Weights of a small GPT-style language model, trained from scratch on English Wikipedia: width 96, capped logits.
Each number is 500 + 40 x the weight over the matrix's rms, rounded and kept within 0 to 999. Layers, rows and columns count from 0. Numbers have three digits each.

# layer 8 MLP down, 96x256, rms 0.0998, rows 51-95, columns 0-127
486558513533575453505517449510487489520457532457553459476516467524578546471473496487522510512492438475538506497521462474487457545488480512517475506559528482509488490539555490479504484506436447564522468491521383526495474527499455535398573539514503495492499547532458431514450530482515567486505553483482487504486485556487463507521413475462507486440511541526569539515500498468491445514476
468435553462400504515543499464499483538496480471487569500501466521507562532514522514516472473511546470520502524462447445449453462513509464491454513532540565421512480531580507463538534454506540462478534479505516471526547536405565547518503531520488513566528519466501471568517526563502425398471466524516510531475549544453514556520514456513461476518581522558506463543571479384482536469471
543497464492517507529494558478509496511493520545452533539454547481496425475408541605570527504496505476525468506532478506510498470531499454467566480526574619508532515452486543513507465517508475500534543485474448485537413527531519512425514523456524443474505512519389548554526444497511547515539463531472472496501509503526511541493505506521561525497512514452433538506516506474497574548479
482519522555487530507524492505518544388528532535426518499482442572477515481504542466462531531496551472475546585466500495546474530461499505553460457535458464487478530480523533522511458485508502486511512508491454523517412484534480475437471520552521462477563531439501554527487474547456518546589484505458507520484476495496470431500483482535528510476476476491530497565444544510501541493407
550505553416517501431421487461489462566558502526533480501545538535590492518536523462567484504520532494512473462469503470547466606516497482501484462466451489469538501482478452502556538501514516514473500499446505497453442556512482563413461485561424483482446494523484556518490538498546553486526489522371517514493470506513461472528484442514519472463468514539480515514541540482492501460450
532552502452515476542457505441527568561475470484530523511488564453537448499495515598520472544572478484476499500475482495559525520507525505484448520542518581515526541516493516478518498454456542453481506477483524539487492434535525532522506486513531524409441482485447500506546434493514537514533537536501436496500541508462527509462496528506609501451505512515456573525505504501527508530498
556480460557459435503527509475511484508558447452438552443467454465471468474528512510492522420471550598495513549493563565463507469500472443502500457535540507467436508548478542421504539444491467513530488541501451525552436493518500391509579494482492492490540472494528430481537505539551539544536513411453496521520513524518538529508503507496480527471556466524532391529532469610488425530503
478506382439547445469447462447556438473466502488501540467479587446498527508551514568571451509513450419491488410532581564491524404499524512443526483481421501492412539465426523521474502511440595509517522449529431422548452549549526517494426433416531513462461494434497562511545455423504578432499418509506532555424549489498449507496483425471476559443518490393485464519515453467565449482466
490545438462498514526487517525518462432500462415562504531505452461432500557524516448499482571469457401531522481552509454465538468504565450514526485497453439565444527532459511458536484518530525523504518496548492522458518377441425502502520443520557557506509474472491503524535543449517491412481461478452443592508547487533484553532499516519499503496553454481453500507457393403471478464518
446503437507536487485533506497544500550524510520456558504516528495545508552493489457527479487446542576449541517487492488445454502523578483479501486513508595448467498458494543479499463543546514468563523538561510505519551560476528467509600456471492536509476476531508483549497447541417535496502513479464475498553473391466514506500505499502482399492499432515425540549453435535531492495506
472483506512469425467481531510469518528490538502546472514529525508541534494477456529459491475544440507517549462484515497520555525469451511451535527510489519497481439399464553464507508491421512416551524497519580517490428515473503553515477517562486474454444558480493485449606530513527518520417475529511512479440398430525545431518567411498522494578529507526502512488489475585573497517450
485524478502532440424510515546544562535534502568485537521600556529524527488551456484519467537567517547489500473474559532493473507426463615492473490487459457578497505495573540555453470512443450572507478540485509487511498536506441578441508472436520505495482499506524477475465490540491472476510507525509473496506418424549540517475552540482481466529472570476518487560480522476559563512518
547575544479483514542490550496568534502470464561511538522503504513503508498474565548492470540458456549514487435562511514463531438456464502460522488467456480534518501552534535537501506545431492500524511555504510535464521472529519554521517470440493536501529506483477474462532489509489528515510452483484467483513493548516516553512502533432491506456486471468516473490495501518464538463532
539372495574499530488492468444488539525529545515511519487506507520508584585560473546561441458490550468487539471500524451502440513562432509482512486489492461489463437474538444498462483447601497558509468521463594561466497478495487565531513569484525512493526506523573486457505507463474397497471469482434582489484526500484526514472402443522444467517561462490473499467445502466475420502453
507539527492479528506476542479487589544530496438521395441429484514444507465428514553501448540482514532512492506443505482488472548435574482509533543491494469543456492430510486496515468461564462503470445434512535489543505498481499514472462550500447444397562529517552484540533558494530462491564451476427505507438559525465448492530467492524524562564488530489580453542491540458431507519512
525447492546495452486449518432519515479511532555537523516469477546553524427503474534472485500508444532530515491442546502476480442496476465569455542567453458468522532538508514557446492569451531479537512511581478494458502471527460564559489404525490477431489558457540474562566550471513487500515516499484483537470547493517575459477541466536488489522475515539510541482540498499520504544538
498521485423479479559449487478470474543504494480547473442487432442557438541457487578523514508544578540540381461509412523460503476523554443482529506526523405573489533443474439499513525506476483484569540489447492547498495561520559482496583484495528506492496522521440513489522481524546429516464480454450502510501534507489521559583533467507546504537469477578440522477569534509499448487503
536522530420509461477423535461553475435541417553560524528545513449493549505564597522523536565490525453548505466509457538528461513497462508461455529496499447541524491494497561499512477529610559513534469594475513435519477487462494409560468531493457515579505511488554496520473525565478587444483428472525494513478479451506477464493465543474523549478507491521498528552462491521484450462491
474592542430502525525503537501526449469499497524469503499534472472525553524529485515561508433494545374497567469535491455461528493440488540464444525549395562424538470497552564449520501510562457518506537532533541566543512476484502532545481509490524565542489490509532528524560511533563482531551545557599489567471528490540533473473500478469464498516539452467493526460500514486564445498501
561543510511452622488456500517549511497539592488501498548523544493575513581492510492517452585531549528559519534450499528498480528526531546481441503465533455533529577483467517491522490544460501525556522519476539508435528482503496532525530399455493523469446571484465529479466492487533472492566510518461440480504505470470466533532471473517430568492491494462457531536589474494510501500516
533535520462494476552495388544514521490507538556467498542531515528490471490511463498505478472552534515519555541489474555437422439470408499450470480482453539483490526462508549501520474557492463545474561515498524484555459526437523540508481533587535538561556538555460547546494496454498540485468484455551517538469434473461456441545510556429502536462567471563600489524531486581519458483525
563516465452468555478486578522541521482485482485551446442453457525450461524542490570476423530499494523521487465518493492489452469500444524521553494527578493544511533567494493438462550477421554595432553485526490442464513452492536514525561512517553479516540534468527475574470432481449477511502559498455521550522573551549531542458509488464522535508545473490491497529417519465469499431463
514525462509495519410492586537459396578537496446475454497445489500536465462511465504499457502436494498530509458414524492538518487579493477541481502577522455388489538522506482468456526567478530563469545504559464547514514463551505476466476572555523462468516549513496470542470586490478545485387507434432535473558477483548552490497437496502464471463458488438555513421465423369489515432474
533560544500492531486547543455490514525519486538548435466471519514557538485545430549480495596542452490538537551449442538508420532515436530446512495500497523544521565497520414421499550489463469476534468526551524506510497434448496543473562499468534475477567481506484512479477496496618482501498525387476576522526557474505516449460538471441573485511541567560509532504466423523493443525470
471548514515539464454479470447527549471460426455519381445528511493502531533513442494538515418492462465489545463530489536527504506500481564515555505539464582462405499493490454496442491505497508506530513561542506454518496556506484539496499506474517514469512499481550432558595537457484498534489518515450529414507490499500545448468499527473429542531521498522511530450521549425518534554519
530453548512585457559527535469543430468472479573576464533512514521471470536461534540536546553526512474478498528482510559437472458519508545464483454527512452553438529587463577507484558485558487536497468515487463463607555537509518482561543562511556503562497484495551538549523514522516447487531450473570525495477486478492496544459584510534525451534572518522485555442492518470433506533474
558523466443498501447479518482504500541569521479460503483525504481490522513511510541532488491470555495534521584479498574538490443522479497465477511471486521546503454467591469491525534557584546540534557486542522529457537482471431441546529488514467444568480473542519558493525576494529475444519505501491469555491488495516525504470473524533494468513450523481486484497489441481496487464547
466500500534507477442477437573549573520464513558541545516467598477482500516481487472481469548469453513506549501433504456489514496575467433491465560480534514522558463478490443537455502507453438496488424564489477518565466471522407495417528464491510471549488563538458574516486556512471492458483477488499499428520429489536508465515585526558488481553477485576472498499600488527444477472492
451530531518429515494455557459506430524483507490465525448416443465519478535485476466398542482493521540419490555469479475499493455597517465534500470482517451552498575482446542510517551508553501472514538451534499524444471479601482550566468409500574504493458570530486539461554507540574557484445512415490499497458491474533504534472500548545479555513513466546455614477524515565451447532547
561446484461500482499545495453516466529457463519511450455493508472493452506526492466486484505568516553533571481450521545522473478475450498493505468447468500522517572550487458535448447539493485441538493540499502454463513483495498472571537446549457460497520439466528483501544533558487560547494513525487534544522605538537497496450511557506505559461572513519519493496487505514485474524455
527560527510465505493495522473465536578416446460491513529531412453457491499478492512483530526535424506513478450533478508497561537545468513567519535502535452513457585495517428418462480499542513502412482460478564525543546529486568530456417556574528496517572473474567422477462492498490499534515405514449525495505517568459468518483456509520501525448504453546452515492503505531532516531410
504523512528470431540490563548527489571545468461490589491451552558490503498488527535484489492511511528461536521491553557515511539429542586479516544543590531483569483450603440513547484514564520462542419437527483511552496517497494547525506461485463427479508435506631498536554437492486512459495561440475445529517474506473479548461489554445484518504499453472454542545550511516509557484476
495563529465516516498505488543565510474549458444489444485471497481496601519509487532495513518546525570509550490498472537536499529534489459508489505522491446569542472434550485482452419544507454542444473449480558490495481576511486506447502551533509520522448517492510483510445511467477528523510542462520492487472512517461491496408396515399462427540504471580548480522450501593586543476610
531442519580521501464521523485535517526504533479491516525434514594540499436577466482535537580418534490553475517532549439417487451464536458440578410495603506508464452574595536500457518516485490542554488600478563521535506514482501612473543561497584571513509521476488495457542501487505460504554532514474514519487562602451473494455563495552478544472579519544447477520474438501522525522515
517491507533527559540481518484459568443527511496511499494479521525530554505545563567578509436486463440374532523463476548497530463673533542560445527455485532529517506413552503517540509578558503472573482450507469500520486544535502536449524552555546494515537499444464462523573553463420478558569437489538479447550519455491479535429437510523506522468463505484574491470442479554469529408557
496530480469485496582582519419521498526537486531507477496462461572500495530472497534570504514495515498537526486462510514456455494490542570497506549493430491482531487537515521514486526500480453499532536513528483501503529496482496483527468547428495498569539487455523473551489541528467542526485547494443460533471576567541510452512419595483510542479550507500543490548564529462462452490461
527503527473583488508487488463507491483494459492480414475571513538528461517504481558476517422535486517512563548488484520484484504517477486451421446541450482479417547526537475487503448498472544430433499434519561521458485502436554469480480502516449544426539533442499451516543518446536504461580506452480531524543496498604472472453558513484462497534548512529535495494540452474518509518397
488464545602506473478508526523516495523542427479511491453488481431562492552490539445522532498484496445406468459494532493522555491497513532518507539515486455565456479506498475485620431588466528484466541499495609447425538483497449477596514487505513446454460491531486538464518540533453477487516540487505479512578495502463513558529510481529465496528446575493480553467553468522450520557503
502516542595363487517570520511468425515469468489475544501516520474452511468501476452449458553483533458556519545500467483476512443470445509485441577518505527487493500514441495548581504580513488467481487503479474503497457472518518479486498480412520478516452467562501530464464440491564502464578534488520537618403604516510575531482507460526473505502516533563487410511508458543491498503539
480388560526475508558620548474565448490457587523514509549484508489458476479490529505412574495531461481453474463454504473518466487502442540483425467507449501532526459529543517473460502531510506462456533455510554548501531514503519484502424496532469502451545493478466478536488553500423484534551517484474546471517475460464532489460506502497516556536573430456483485558520498523471570537558
529462473491501581432434494505531416562569534478480526475513524468597511506497476550461496520497517554440493482489444589457544530418446485425526437483435497513477440545515463441534480546482561477569501510483504536481474503476521486512423550458551501447486513468539560573569482519522465467553517472515536477493554560566540493462539526460597483543480455481537530447469529525490535497510
524406484527588555525521519445509488477519486539447492503468484590555522468468518579558522496507505516543467512414476470500439529471518554444489498524486496452527548366401421558509528531562467581518528463534462453528496531523483519509506485550530498522540506551405501503501519485475451516530470453479520523502560480567539416471490509515546499519447466483524464498579526540469498469504
424430474509515615531516579454506488510484549512538510498491490414500536468502555537526427547504640588509425487551536528455460493471463456516528467519485526501562559476398551469566508460538525488480548458501556532532459459507526443480472551488496489501548431507496539593495499493483458548516419452481481478511479476502512432490497545532546503438480482530546536458538548424512503395549
556424473498505573499483525513431573592509518456499484454533532458489472560559477477537467520438516515486418525451455482411443534486515518422488536499523513526575543471562510533529526548505446479483433483389533557450503508533528530528501488501445492434519463598518496453483459486539509539437548478517485558548501535565495540530500457495450485555550520478543469519483562526462448575564
504501436505527548536530486504434505503457483447457474459470523541510510481413440528470516422461467411470475470499403488539514474460443515508485466478487566432491575598414463487448509474521522510493462554468515433532488485491551489533564500457521474495473476551446492523482504553499470556515526483460463543571554522488501478504533477538437520501492491513504466489494514490580586587489